Weights of a small GPT-style language model, trained from scratch on English Wikipedia.
Training: a variant of SOAP for these matrices, 358M tokens, 5456 steps.
Each number is 200 + 20 x the weight over its row's rms, rounded and kept within 0 to 999. Layers, rows and columns count from 0. The size before them is the row's rms in percent of the matrix's.

# down: layer 8 MLP down (transposed), 384x96, rms 0.0964, rows 42-77, columns 0-95
# up: layer 8 MLP up, 384x96, rms 0.0971, rows 43-78, columns 0-95
down42,102,197,226,185,190,192,203,186,240,213,153,154,198,201,180,201,196,216,192,217,204,199,190,211,199,181,192,154,197,187,185,210,163,220,177,181,196,196,195,187,230,240,212,174,178,203,159,222,184,196,216,193,235,159,194,190,207,174,222,205,207,197,244,179,184,149,180,202,185,184,198,167,182,195,205,202,200,219,213,176,171,209,205,181,191,190,185,208,194,204,190,205,188,213,158,199,215
up43,105,199,165,216,212,208,216,192,200,205,233,173,199,216,203,187,215,195,170,206,184,184,188,193,197,176,199,177,190,175,171,201,195,170,217,198,226,193,192,191,206,188,177,192,190,211,182,215,192,212,206,209,192,202,196,166,185,185,176,184,238,223,195,202,177,170,225,198,195,219,193,174,223,147,188,194,170,222,188,191,187,258,220,179,170,213,186,175,177,167,182,197,210,166,174,152,181
down43,114,179,171,208,206,190,225,217,240,160,223,177,194,204,170,181,208,219,189,166,162,186,230,180,196,214,199,192,190,174,232,189,214,219,202,190,200,182,186,205,205,182,174,169,197,205,190,155,226,174,236,234,210,211,180,224,197,225,232,221,223,203,194,199,202,227,205,226,191,205,206,221,220,155,213,192,204,168,199,195,237,219,181,170,207,214,219,202,188,211,187,213,204,196,188,224,205
up44,079,173,199,210,181,195,142,215,187,183,207,188,203,203,224,216,218,184,210,180,233,137,189,194,196,164,196,191,225,195,175,227,204,193,199,211,221,182,187,194,207,211,181,214,169,163,198,207,198,225,185,182,203,215,181,190,189,219,226,219,227,176,215,190,187,175,197,181,190,237,214,227,211,183,181,216,193,193,192,194,167,189,196,149,207,189,217,219,195,201,205,198,224,243,212,232,208
down44,065,224,207,207,182,206,183,214,204,238,193,202,188,219,168,212,225,220,203,195,224,138,135,192,222,198,196,173,210,187,164,185,207,189,219,202,188,219,198,210,210,216,187,196,186,213,197,224,194,234,173,189,214,181,182,183,194,189,194,198,220,223,179,182,195,178,191,179,173,245,222,204,179,221,217,230,180,173,201,202,184,172,207,199,179,231,221,195,175,208,199,200,210,165,216,202,176
up45,113,210,210,178,199,213,232,188,207,153,176,180,171,216,191,220,184,192,170,179,185,180,207,139,202,193,198,180,207,169,206,206,181,165,185,205,188,191,197,192,217,167,205,196,178,173,184,185,165,179,204,190,222,212,199,176,171,195,205,182,184,187,189,219,184,141,169,199,203,190,163,178,200,189,196,195,204,199,217,206,202,203,191,215,193,162,181,159,198,219,181,197,221,213,176,210,224
down45,115,190,161,212,210,209,206,228,180,205,211,213,233,201,205,196,220,173,178,161,227,192,187,200,183,178,203,193,226,181,207,162,194,183,208,203,180,173,150,201,217,186,216,175,183,200,215,148,210,211,176,226,188,199,240,202,217,218,178,173,218,178,188,219,210,233,200,192,189,213,202,241,180,222,206,214,198,180,198,182,190,176,178,205,171,239,211,204,242,205,198,190,206,199,222,191,196
up46,096,200,219,204,168,187,202,193,209,228,194,217,207,252,210,214,214,207,188,195,180,205,209,210,199,201,218,223,181,203,200,180,212,182,166,173,187,223,167,208,207,201,190,212,172,198,228,201,190,196,234,192,191,178,196,149,230,163,184,200,148,167,203,160,185,186,205,173,208,193,170,196,163,168,176,179,197,178,205,191,189,211,208,231,192,196,181,167,191,194,215,211,225,201,178,206,224
down46,097,242,213,185,189,211,216,183,201,206,213,197,179,194,207,196,184,207,187,177,192,193,186,225,199,216,183,168,242,245,203,195,194,223,189,185,198,166,210,200,161,155,202,169,235,188,199,181,195,210,189,218,188,195,220,206,153,224,189,167,226,180,195,205,182,185,212,207,182,189,174,180,206,205,216,201,181,196,204,239,172,181,208,156,194,164,195,178,205,226,177,192,197,204,234,206,225
up47,095,176,213,188,212,188,192,195,199,213,199,205,204,233,212,171,195,197,198,199,207,207,198,188,219,201,199,254,210,241,220,187,193,193,204,180,168,227,184,196,191,205,196,221,210,188,167,229,208,226,216,210,199,220,195,179,138,193,218,199,209,236,197,178,211,176,197,188,203,207,225,213,199,207,230,243,194,186,205,184,173,215,216,228,249,218,230,173,206,221,215,194,191,161,161,218,192
down47,092,172,187,200,187,160,215,168,191,174,180,199,208,202,202,204,201,184,173,175,230,224,200,165,195,240,216,196,186,215,224,186,186,195,193,176,221,222,201,185,223,209,195,203,208,182,190,214,188,175,168,189,198,196,234,222,165,189,210,175,211,227,201,226,193,164,197,195,215,206,177,161,189,163,217,193,186,208,200,209,148,227,159,200,211,213,224,202,218,207,196,214,210,221,170,175,229
up48,095,224,221,188,185,192,219,194,156,213,184,205,199,200,194,219,226,214,222,186,196,186,206,232,205,186,216,165,170,184,191,196,188,222,223,208,226,164,195,226,236,215,218,220,217,257,193,211,212,203,197,232,216,195,214,178,178,240,217,217,226,201,219,212,219,222,206,223,191,190,148,198,210,217,210,172,206,228,219,162,191,227,214,206,199,208,204,188,206,196,194,206,187,217,160,180,196
down48,095,242,180,223,181,179,206,172,177,204,205,191,177,161,197,213,210,202,197,195,227,212,189,193,177,190,223,191,168,205,168,192,218,230,202,185,197,217,196,193,228,193,215,211,167,174,205,207,232,176,205,191,233,191,228,190,213,205,174,221,196,177,211,222,225,183,179,178,173,194,222,209,189,206,221,193,188,214,186,208,185,200,176,151,200,229,174,213,207,167,170,212,219,203,181,148,173
up49,115,229,221,205,199,202,237,184,235,223,234,211,178,163,213,215,193,236,219,191,213,225,219,225,220,194,212,213,233,228,210,192,185,197,203,188,217,214,207,217,198,234,234,185,185,185,212,218,186,199,217,237,212,221,239,196,212,212,209,213,200,205,232,223,221,218,206,219,187,198,218,187,226,206,186,213,233,203,228,203,178,204,224,193,224,219,214,210,197,176,258,200,239,191,210,211,185
down49,098,184,195,188,183,161,199,185,217,196,212,171,200,214,195,175,176,171,195,221,178,193,239,163,185,198,167,207,194,226,205,242,209,211,229,193,149,181,198,189,202,203,179,244,173,208,173,210,180,184,194,180,191,157,190,213,195,203,205,222,207,194,200,212,163,207,198,185,184,228,187,207,220,190,216,199,209,211,151,176,197,205,225,217,168,204,211,213,209,186,185,225,172,191,183,189,232
up50,103,187,248,213,221,194,185,193,182,224,205,179,195,217,205,192,225,228,176,197,198,193,207,202,224,206,214,219,188,188,178,186,197,228,223,223,191,187,228,206,186,181,176,199,194,190,165,187,212,183,205,200,200,179,224,201,214,192,218,202,208,200,243,201,213,204,204,181,176,163,180,221,259,211,201,227,173,195,180,196,204,203,209,222,192,212,219,243,202,205,230,220,219,169,182,268,192
down50,107,174,218,184,222,205,171,173,216,182,187,226,191,190,215,199,200,181,185,199,221,214,185,232,190,234,181,192,169,215,198,250,212,190,170,200,193,189,180,194,187,195,180,190,177,219,196,171,209,221,229,221,209,210,232,213,188,180,194,194,200,213,230,209,200,219,163,146,218,187,203,204,197,203,224,209,231,195,207,180,191,164,233,215,150,226,193,194,228,219,208,172,174,192,204,180,197
up51,125,178,230,197,186,187,205,182,198,198,202,188,166,222,174,184,196,173,194,164,191,223,194,214,182,209,189,194,182,239,181,210,191,213,187,205,196,217,170,191,203,202,163,189,195,184,174,215,166,168,198,197,186,194,204,160,200,216,190,192,207,194,157,200,175,182,176,180,199,206,186,203,185,179,192,176,248,186,187,182,188,200,199,185,191,207,201,210,164,225,176,224,220,178,234,254,158
down51,124,165,216,219,191,209,154,200,192,202,201,166,181,210,167,205,200,209,182,201,177,211,184,191,209,183,192,193,210,213,157,209,184,190,203,188,200,237,218,191,243,203,195,187,221,190,200,193,196,232,183,208,173,213,185,178,200,187,168,209,193,249,190,201,246,219,238,179,193,227,217,165,181,211,179,196,203,176,184,181,183,185,196,190,171,187,212,195,232,169,184,228,166,183,194,219,219
up52,094,210,191,185,191,182,196,176,191,178,191,204,203,191,155,198,207,208,190,180,184,190,189,196,204,152,178,222,210,191,159,207,166,204,200,156,179,189,170,200,188,221,236,169,218,197,190,210,203,195,201,164,178,179,188,183,191,195,201,240,206,212,197,208,183,207,218,197,129,207,197,205,205,211,195,235,235,217,218,180,191,189,193,217,206,206,194,188,188,196,200,155,207,183,175,156,210
down52,093,229,186,170,211,197,184,185,168,170,182,222,231,197,146,214,185,251,205,204,221,209,209,232,178,204,188,195,195,200,194,208,196,185,166,165,192,185,211,214,180,205,202,176,196,199,219,187,217,193,211,188,204,218,227,185,197,182,190,197,214,185,203,232,191,168,206,215,192,211,221,208,219,192,223,195,224,215,167,193,173,210,166,221,191,183,180,223,242,190,227,160,231,218,210,169,209
up53,093,187,204,178,173,201,209,205,190,169,204,185,213,206,213,229,158,200,194,172,180,190,191,210,174,198,172,186,177,217,176,200,190,161,178,175,171,206,184,186,195,206,214,211,201,182,207,204,201,207,199,199,170,177,166,162,186,208,182,196,201,202,206,174,230,183,188,137,178,207,170,168,197,176,213,186,163,178,170,172,180,200,195,189,203,202,156,173,203,190,185,199,205,180,162,199,211
down53,080,198,154,198,217,177,180,197,202,182,214,180,203,223,199,188,213,189,186,244,207,182,190,222,188,202,232,201,192,212,221,184,186,164,153,201,198,195,205,231,217,220,209,225,186,166,224,263,215,174,207,197,200,204,200,192,190,189,202,211,196,248,184,218,207,260,216,193,188,204,190,205,184,234,210,193,212,185,177,185,201,186,182,187,196,203,209,230,209,182,189,225,174,183,226,188,191
up54,085,189,217,182,165,187,200,167,194,212,223,225,230,203,201,186,166,191,205,166,206,166,196,216,200,217,174,212,148,191,154,193,195,187,251,193,204,238,166,206,193,225,234,217,184,216,208,202,190,173,212,186,186,195,206,182,204,187,212,214,218,194,188,189,190,209,208,186,184,174,161,173,145,217,193,214,227,196,168,193,198,219,206,213,217,210,218,193,203,200,193,185,215,215,176,202,189
down54,075,223,192,204,203,175,214,219,240,205,174,182,220,197,210,203,192,194,215,218,206,198,177,205,189,204,197,226,218,201,201,222,176,209,202,179,197,188,184,188,240,199,179,209,205,210,205,200,181,156,204,173,225,207,215,189,238,178,202,217,181,175,233,212,196,176,230,219,142,226,197,189,183,195,232,201,204,228,211,209,179,202,175,220,175,209,157,199,167,197,249,226,193,212,181,215,228
up55,093,188,205,172,199,194,186,203,217,183,184,180,237,181,188,188,209,193,190,198,204,192,177,168,180,212,206,207,192,196,208,208,211,178,209,198,212,224,191,175,213,231,177,177,162,225,226,218,201,192,182,213,215,225,191,222,168,208,204,225,178,161,199,201,195,214,197,159,195,153,189,213,203,199,181,164,159,221,214,167,170,201,212,204,195,206,180,157,189,163,235,228,190,176,205,191,169
down55,095,170,185,216,150,210,190,170,195,183,194,200,211,196,212,218,179,197,191,186,188,188,190,213,190,187,225,189,194,209,204,171,197,174,205,235,209,174,226,206,188,194,230,220,209,224,210,193,174,215,212,204,170,140,235,177,203,211,200,180,211,220,214,164,147,231,207,199,203,180,207,207,228,217,234,213,168,211,183,207,217,217,189,233,204,177,213,209,222,199,171,188,220,214,195,221,221
up56,078,201,187,185,213,186,221,213,196,177,195,165,206,207,201,225,190,190,207,220,203,194,197,164,183,182,236,208,147,175,173,217,182,175,198,207,207,198,206,184,167,212,198,156,218,159,196,233,216,193,205,200,173,190,207,171,228,219,194,198,206,165,203,194,173,220,189,213,204,188,193,161,167,210,215,222,179,193,192,176,191,213,159,189,231,203,201,229,168,181,179,201,197,179,229,172,196
down56,067,234,196,224,193,215,194,186,213,210,204,224,208,232,181,210,203,219,222,218,218,175,136,170,214,216,217,196,199,217,192,202,223,197,211,223,208,207,222,197,205,243,217,161,212,215,193,225,191,203,202,227,212,182,197,198,197,210,203,199,206,186,191,175,196,190,197,203,160,210,205,193,209,236,207,227,193,186,209,231,192,225,236,261,209,240,231,188,193,199,192,205,201,171,214,203,159
up57,097,208,206,193,226,242,231,190,228,178,218,207,222,193,209,176,209,216,215,205,198,164,202,191,218,194,229,199,189,216,191,202,212,196,188,204,235,204,164,214,217,233,222,178,196,213,172,155,187,188,161,171,204,172,222,163,202,186,218,232,192,184,221,182,185,225,239,225,211,217,194,199,214,230,181,194,207,196,173,225,230,202,176,210,209,173,207,203,184,209,171,207,190,194,196,186,159
down57,104,205,199,175,193,217,202,212,199,179,189,214,217,223,248,202,244,195,250,215,208,219,214,190,196,206,223,180,221,181,224,200,189,195,180,177,218,213,186,155,176,228,209,214,204,228,192,199,184,188,210,196,168,222,182,202,169,163,198,188,203,201,197,219,186,204,209,181,206,184,204,198,212,150,182,171,218,196,191,169,193,217,180,209,207,221,186,190,147,157,217,192,184,230,209,194,203
up58,087,195,212,240,157,196,228,212,217,223,200,187,208,206,175,217,222,204,177,219,193,187,200,204,214,191,193,178,186,249,245,198,228,174,196,190,212,234,218,169,221,176,210,216,211,251,199,231,177,198,188,197,215,189,167,178,223,177,195,207,201,185,206,214,206,236,190,209,194,193,187,219,186,184,188,192,183,201,218,201,214,190,216,221,203,241,243,207,199,232,186,227,229,215,196,179,203
down58,098,168,198,202,209,180,201,196,209,192,198,193,232,183,220,185,204,168,191,203,185,207,176,208,198,148,211,209,230,199,229,214,180,203,210,203,214,201,188,191,192,180,168,196,227,181,193,148,202,211,210,212,170,176,227,224,170,181,168,178,206,183,175,216,251,201,214,230,182,214,205,211,230,161,203,222,180,209,195,219,201,191,191,237,210,197,194,198,154,177,211,184,214,234,210,209,197
up59,098,181,199,195,181,213,165,182,199,164,159,149,194,180,214,216,182,190,194,178,172,184,200,211,192,169,200,163,186,179,189,208,200,178,185,184,191,194,185,234,193,185,206,161,167,195,214,214,215,202,176,206,194,193,208,173,184,193,210,183,188,207,239,211,206,173,211,168,189,233,202,188,196,187,197,187,188,192,167,170,175,211,186,190,228,173,161,234,173,232,203,188,168,195,202,212,201
down59,107,220,238,194,205,206,240,193,156,184,232,239,219,192,176,187,191,226,198,204,217,173,181,179,155,204,225,224,164,205,191,200,199,238,210,194,173,169,191,185,208,183,203,207,197,229,202,185,182,193,216,199,215,214,218,214,184,190,225,196,195,195,181,182,215,217,205,187,195,197,189,171,241,205,198,230,188,196,180,239,224,203,195,205,226,173,245,159,215,195,193,194,210,189,197,221,213
up60,101,201,224,207,214,202,200,233,191,186,184,203,194,183,175,194,208,194,228,173,177,195,222,176,238,214,231,172,201,220,168,199,217,200,175,196,222,190,194,194,211,191,220,189,205,227,222,196,172,195,200,176,187,185,158,187,192,169,188,227,192,171,249,185,188,217,168,202,178,180,185,200,191,177,188,154,208,200,190,185,236,220,182,174,214,214,196,176,190,191,226,220,159,194,196,232,176
down60,104,214,162,190,195,224,203,181,226,222,217,174,182,201,202,217,193,178,185,199,213,191,215,210,175,197,175,220,197,190,203,178,184,223,208,200,192,207,204,169,177,206,232,184,200,198,188,200,201,213,203,203,180,212,228,203,196,215,198,156,191,159,159,177,190,180,234,211,244,189,212,206,190,193,194,250,194,200,235,201,215,162,180,225,183,207,233,204,204,221,193,211,225,234,203,181,254
up61,113,184,191,209,192,190,211,160,211,214,184,200,219,213,226,218,250,187,196,198,206,250,193,214,201,212,190,201,210,233,164,220,240,213,198,246,208,210,187,212,207,212,212,225,159,184,227,188,192,174,188,184,215,219,193,197,218,191,156,194,195,191,204,205,177,192,208,198,176,225,209,225,176,222,189,167,218,160,198,178,190,179,240,204,175,201,219,208,199,188,189,182,180,203,210,166,188
down61,108,222,226,192,208,200,208,209,204,182,232,230,208,188,210,198,217,183,212,201,228,212,184,190,177,226,233,217,191,175,208,216,220,200,207,195,200,219,206,209,192,197,205,213,176,190,221,192,208,219,198,210,197,168,214,193,182,201,192,202,192,183,189,196,206,183,239,166,213,216,204,128,234,173,155,156,174,184,230,204,185,216,168,235,222,192,177,214,176,160,215,204,188,187,182,200,187
up62,100,185,185,192,199,200,212,166,179,193,207,184,212,177,222,187,183,201,165,188,199,196,201,167,173,189,175,197,175,186,168,193,192,205,193,175,193,173,239,177,211,187,216,184,172,164,188,230,192,199,160,200,203,203,195,184,187,196,155,202,185,180,184,198,180,210,163,172,182,193,210,166,186,193,194,164,196,174,154,219,186,175,212,206,195,195,162,185,171,182,179,163,189,209,212,193,176
down62,082,199,207,180,206,203,165,180,194,221,190,228,201,223,172,210,181,209,228,155,230,174,207,197,181,187,207,172,219,211,190,165,165,182,240,185,186,244,202,199,193,209,180,200,227,210,204,178,203,208,192,186,191,200,236,194,198,197,171,239,192,187,202,227,178,205,185,179,191,184,195,187,191,176,222,229,229,213,198,172,237,205,179,182,190,168,209,235,208,229,217,234,220,200,194,204,185
up63,091,208,210,212,215,218,231,187,221,214,217,212,192,195,176,212,219,253,206,217,204,203,191,227,207,194,231,217,218,221,231,204,202,219,225,193,199,215,224,202,217,208,210,208,206,226,180,250,212,236,226,183,190,203,186,198,172,197,193,223,207,220,210,226,199,206,219,193,196,245,210,193,212,207,227,218,217,247,212,196,169,213,205,208,216,216,243,240,222,176,201,166,225,216,225,192,184
down63,086,218,181,188,177,221,191,238,180,202,201,197,192,228,211,209,224,229,202,185,186,214,207,219,202,186,173,208,202,171,223,184,192,198,220,204,163,176,188,173,180,210,163,209,208,238,184,158,199,253,180,193,188,201,182,184,210,185,201,213,205,197,209,214,211,194,203,245,215,215,185,234,191,196,236,208,148,216,201,189,206,227,183,204,219,199,159,186,205,239,206,231,199,195,195,223,189
up64,110,213,212,186,194,232,182,208,207,213,205,197,195,236,217,221,238,219,242,169,194,176,195,196,192,180,193,198,200,208,193,164,213,201,219,183,191,232,214,186,173,181,193,174,192,253,184,170,211,184,199,217,183,176,165,190,198,197,189,199,180,239,223,204,177,208,243,198,191,205,208,223,179,214,207,164,204,194,188,180,156,209,207,199,216,192,174,210,153,203,189,191,196,168,182,212,222
down64,123,205,184,202,179,210,184,228,193,217,197,193,199,178,193,239,213,193,230,213,185,238,183,214,205,185,192,225,237,178,173,192,229,198,187,198,219,189,241,202,176,200,187,200,197,191,228,203,171,205,198,197,196,189,195,216,240,180,193,171,221,167,227,203,197,185,198,219,206,182,227,191,194,200,206,176,180,212,221,194,154,191,202,157,206,196,189,217,197,185,233,216,184,242,202,172,143
up65,127,168,251,178,161,192,210,158,205,228,205,214,190,209,193,184,191,198,195,159,204,198,202,189,189,178,221,229,218,198,202,194,201,185,193,218,216,195,198,218,175,203,243,200,180,183,165,205,178,157,199,165,200,186,171,191,185,182,159,211,173,190,208,216,194,208,159,197,179,224,179,204,218,215,173,209,168,187,196,212,189,187,169,203,222,201,204,180,183,179,176,229,209,226,185,211,187
down65,136,159,215,186,210,184,186,189,183,217,201,169,210,194,203,226,172,212,183,186,199,190,236,191,216,210,210,190,221,207,205,184,232,206,191,175,230,187,190,175,188,212,193,199,220,192,189,206,212,181,199,167,222,217,153,228,204,192,177,209,243,209,191,200,169,213,189,226,191,201,167,211,177,188,208,218,227,217,150,166,184,170,203,212,217,186,208,253,199,196,245,185,185,190,212,198,209
up66,085,203,192,202,203,183,199,194,214,174,184,211,230,230,201,177,185,192,229,206,170,196,176,193,218,177,224,181,185,215,227,185,182,223,172,187,172,207,193,216,224,181,193,235,217,210,164,212,229,204,209,181,188,226,201,180,156,179,209,187,205,224,243,193,205,183,227,181,202,181,199,226,197,170,217,210,225,175,197,179,189,205,189,252,229,184,210,199,170,213,225,188,174,171,188,198,227
down66,102,177,161,190,171,206,219,223,201,241,191,197,193,215,237,172,187,211,210,212,219,239,216,194,209,204,177,198,205,185,221,169,185,199,213,179,160,206,215,214,172,181,191,206,208,194,205,183,185,204,170,190,226,192,183,194,183,173,180,231,201,201,217,197,201,187,217,217,193,199,202,244,196,202,169,182,167,169,222,186,220,197,240,186,175,186,198,170,205,189,182,167,178,211,232,159,193
up67,081,232,175,198,151,195,229,226,188,202,189,206,213,205,207,178,187,170,170,214,179,179,183,207,189,173,206,193,191,193,224,169,212,214,165,208,176,228,170,199,182,204,189,196,189,184,207,200,202,180,230,206,188,188,213,168,203,203,192,191,181,183,205,209,201,198,178,191,206,192,214,147,204,195,184,158,164,226,201,173,226,193,205,166,207,160,206,236,206,205,177,202,164,180,187,228,233
down67,061,230,210,232,174,182,204,206,211,228,201,188,223,219,191,210,227,212,214,203,200,176,175,183,214,205,214,180,221,199,171,167,223,182,202,204,196,188,213,195,199,219,239,182,166,222,214,228,223,208,157,211,227,183,204,181,178,206,178,190,185,224,190,175,199,162,180,212,164,225,211,198,178,217,207,207,178,183,201,224,180,190,218,230,165,214,234,184,202,205,200,195,176,170,190,200,152
up68,107,215,209,165,204,191,178,200,220,208,230,189,192,205,166,206,210,236,186,192,216,208,245,151,188,168,217,204,153,211,213,202,204,170,190,190,229,209,197,242,214,188,180,199,183,202,194,184,203,204,201,183,235,199,207,195,184,172,184,242,210,197,192,221,184,170,176,171,165,222,210,189,191,203,220,191,186,156,209,169,179,189,201,216,190,191,232,211,196,203,212,197,192,188,181,239,208
down68,109,226,222,176,232,212,188,213,206,194,182,195,226,228,219,179,195,197,235,195,208,190,189,234,182,200,174,230,220,147,214,189,213,238,171,182,195,173,188,192,167,209,186,201,196,189,191,183,202,211,188,179,209,241,225,202,206,208,210,176,189,168,191,213,198,188,189,189,208,179,205,245,174,195,237,213,185,208,250,199,213,195,213,209,209,193,214,204,168,219,229,178,224,198,205,168,213
up69,103,188,201,218,197,202,238,188,199,198,223,208,167,224,187,185,204,175,219,186,195,207,183,157,171,194,222,183,224,204,201,175,183,197,169,171,185,221,168,166,210,218,205,204,181,214,189,188,193,224,221,157,152,194,182,220,156,217,192,200,178,233,202,209,203,202,181,180,183,198,162,205,187,205,173,151,195,216,184,213,168,215,210,176,193,205,173,207,173,195,197,205,185,188,199,184,176
down69,097,205,189,201,184,194,190,195,219,177,198,220,225,196,226,179,219,187,199,162,168,180,200,190,175,166,162,183,200,215,218,181,173,199,193,252,225,216,226,217,199,190,189,191,201,212,177,184,209,254,165,214,205,198,205,187,205,218,205,197,172,214,216,199,215,185,174,217,187,186,192,201,203,216,230,176,240,223,215,191,237,252,202,183,201,203,183,222,191,233,187,205,197,175,175,196,203
up70,087,212,193,198,199,228,217,204,240,180,184,156,215,217,169,224,216,224,193,182,189,198,213,205,187,177,264,174,197,207,202,223,211,211,194,220,225,159,218,215,210,234,203,182,187,157,177,207,205,185,224,186,202,209,199,210,210,190,189,168,168,184,216,193,224,220,206,164,212,234,166,213,207,203,191,178,181,221,219,214,176,197,214,188,194,233,235,185,197,204,206,224,186,195,200,201,188
down70,094,206,206,193,201,231,192,213,198,184,222,220,167,217,214,220,223,179,190,197,192,206,193,210,199,196,148,207,153,144,199,197,196,202,209,195,193,199,198,215,192,176,198,213,208,174,202,207,199,234,186,232,187,198,210,169,209,206,197,211,196,210,181,186,210,194,238,229,186,175,207,188,195,211,192,176,177,196,226,237,192,239,225,255,182,207,164,192,176,203,219,230,161,224,204,212,200
up71,106,197,194,230,221,203,192,209,208,228,218,188,196,195,166,193,226,182,213,227,191,206,189,234,193,162,189,204,242,175,262,193,229,198,212,183,207,218,211,204,215,190,218,215,203,210,184,217,197,207,202,188,205,203,196,185,173,234,193,169,243,175,186,221,198,176,191,187,178,177,185,188,227,204,198,201,217,178,216,206,189,191,201,196,235,167,215,184,182,203,253,238,184,166,204,199,184
down71,106,212,190,230,173,180,193,200,201,186,186,228,187,192,179,215,234,170,217,206,222,198,237,204,219,211,190,202,248,197,159,211,225,201,180,219,223,197,173,196,208,190,206,207,187,222,212,210,181,196,214,220,176,214,189,209,221,203,178,182,208,210,220,175,195,220,204,187,208,158,185,191,197,170,186,165,210,194,177,193,156,235,220,178,186,225,196,217,229,159,232,190,167,216,182,215,189
up72,105,179,188,191,214,180,209,175,181,191,196,216,192,199,214,190,223,183,187,183,159,181,185,183,162,175,217,207,210,171,210,226,208,192,196,213,217,188,205,178,195,222,191,177,186,214,188,190,197,180,186,206,205,162,189,168,169,196,197,207,145,182,222,178,209,207,207,200,204,182,156,190,185,175,171,192,148,217,214,200,232,210,195,187,198,180,233,191,191,154,197,233,167,198,202,215,171
down72,113,228,215,213,197,214,210,232,195,205,218,183,214,196,202,231,198,193,218,180,226,234,204,183,217,245,215,227,193,201,198,175,203,210,206,214,190,224,234,237,185,184,236,218,193,204,227,187,196,222,203,174,204,205,212,205,252,224,200,193,228,191,192,198,184,187,180,201,214,207,228,202,232,201,208,193,222,199,225,204,152,180,178,232,231,212,172,230,210,208,209,187,218,251,179,212,194
up73,080,191,192,180,211,197,162,221,210,186,203,202,149,193,220,211,192,189,195,194,181,193,203,192,195,186,194,243,191,203,163,230,159,196,225,226,195,191,201,212,221,222,194,185,220,166,207,185,207,172,212,188,163,203,203,212,191,208,202,246,176,206,191,166,180,203,169,222,183,206,198,164,161,186,183,216,214,185,169,190,211,195,211,234,203,207,182,167,181,210,190,224,196,226,172,205,163
down73,079,195,202,207,197,215,177,197,223,197,207,188,203,207,203,205,216,227,160,175,210,161,155,206,207,221,174,161,186,195,172,195,230,218,178,184,218,183,220,186,221,211,189,219,219,220,207,218,214,207,172,219,204,231,214,203,215,223,180,172,189,147,220,190,188,168,196,208,193,177,188,209,213,204,202,220,205,150,223,207,218,222,197,209,173,207,233,165,193,191,162,213,227,184,206,214,208
up74,090,212,187,203,228,235,219,192,178,226,189,211,162,230,197,188,212,196,192,188,190,182,207,180,177,194,224,184,203,201,207,233,193,202,169,186,173,204,205,229,178,182,227,188,212,163,196,162,180,173,184,173,268,191,199,224,177,179,197,191,191,194,238,233,217,198,193,220,177,197,196,198,193,179,191,186,181,199,195,224,209,190,240,174,223,184,201,217,153,192,200,203,201,217,192,192,184
down74,098,188,225,213,191,205,203,213,189,224,242,200,181,186,198,192,179,209,187,178,185,219,216,195,240,188,199,203,202,194,190,215,197,196,203,188,228,170,189,188,197,177,182,196,238,227,198,230,190,195,197,197,166,224,196,201,198,156,224,219,207,182,227,168,207,203,207,212,188,250,169,224,212,191,182,186,210,170,184,166,237,220,196,200,192,214,223,157,222,218,206,180,165,201,230,234,219
up75,100,192,214,172,197,206,224,191,239,213,184,213,198,201,216,214,205,198,177,214,178,188,197,203,226,204,190,198,242,184,241,173,199,217,212,205,194,219,178,194,197,223,233,185,220,203,218,238,180,185,197,217,224,212,216,196,197,214,203,208,223,206,187,206,198,249,199,166,175,208,192,209,232,187,166,205,194,223,254,194,155,208,231,184,207,239,199,239,207,171,216,194,220,190,183,213,213
down75,097,224,181,170,174,231,240,209,189,221,212,222,204,199,217,227,192,227,194,181,201,198,203,205,235,188,212,196,169,173,193,163,193,203,200,176,218,217,160,178,208,179,182,174,216,189,196,206,187,222,208,180,204,196,217,195,210,192,208,181,197,228,170,173,220,175,201,206,208,165,212,187,189,190,193,210,181,176,207,215,168,191,189,255,210,249,213,199,211,170,228,206,212,213,171,215,168
up76,094,182,214,203,192,216,200,162,183,236,207,197,187,202,206,202,200,219,213,188,189,227,232,175,195,225,233,217,205,216,179,186,208,202,198,214,183,217,198,256,196,190,164,194,182,173,217,206,209,196,191,219,165,168,216,189,230,153,200,171,158,218,230,170,170,201,209,190,193,210,201,221,183,187,201,183,203,180,151,201,203,171,181,191,186,178,199,203,217,177,178,209,177,205,211,170,195
down76,093,201,204,213,187,223,245,201,213,210,210,198,169,234,192,187,195,209,187,196,158,198,217,189,199,178,214,181,217,198,207,226,222,177,186,212,251,166,171,196,210,180,211,197,185,201,184,199,179,167,209,196,209,179,193,173,178,188,177,206,178,212,166,231,247,212,210,166,187,231,229,181,181,192,165,179,213,184,169,211,170,200,194,195,214,205,214,168,200,211,215,197,225,216,205,213,230
up77,111,166,209,164,185,207,237,209,203,179,177,223,203,202,205,216,181,193,236,195,179,218,196,171,212,228,199,219,199,172,207,224,200,177,180,175,211,201,217,190,232,200,203,169,219,223,218,186,222,203,173,171,179,201,226,177,218,154,189,207,176,209,233,194,178,207,213,183,161,177,194,230,209,196,189,187,179,198,170,251,186,179,216,203,204,192,182,154,193,194,190,189,188,205,184,201,191
down77,115,212,208,179,224,163,158,214,191,175,218,189,206,224,212,174,176,183,205,210,231,184,171,194,187,169,187,203,199,172,217,252,208,191,232,203,221,234,184,193,162,187,189,214,203,219,163,187,201,183,214,199,177,196,166,219,201,226,218,218,204,178,202,195,187,208,239,189,211,203,198,196,206,191,205,192,177,222,206,214,185,185,224,192,192,205,205,233,161,185,167,213,167,180,162,198,192
up78,094,243,241,216,205,176,200,183,205,210,170,217,168,187,181,241,238,248,226,203,174,191,217,199,201,203,183,243,235,205,170,193,162,189,187,210,183,219,244,210,189,211,182,205,195,210,216,202,191,191,180,199,189,195,227,198,227,212,207,218,201,226,185,222,193,188,198,192,209,197,209,216,189,163,169,184,209,183,178,219,192,187,225,217,188,188,229,190,205,212,222,205,215,187,233,181,184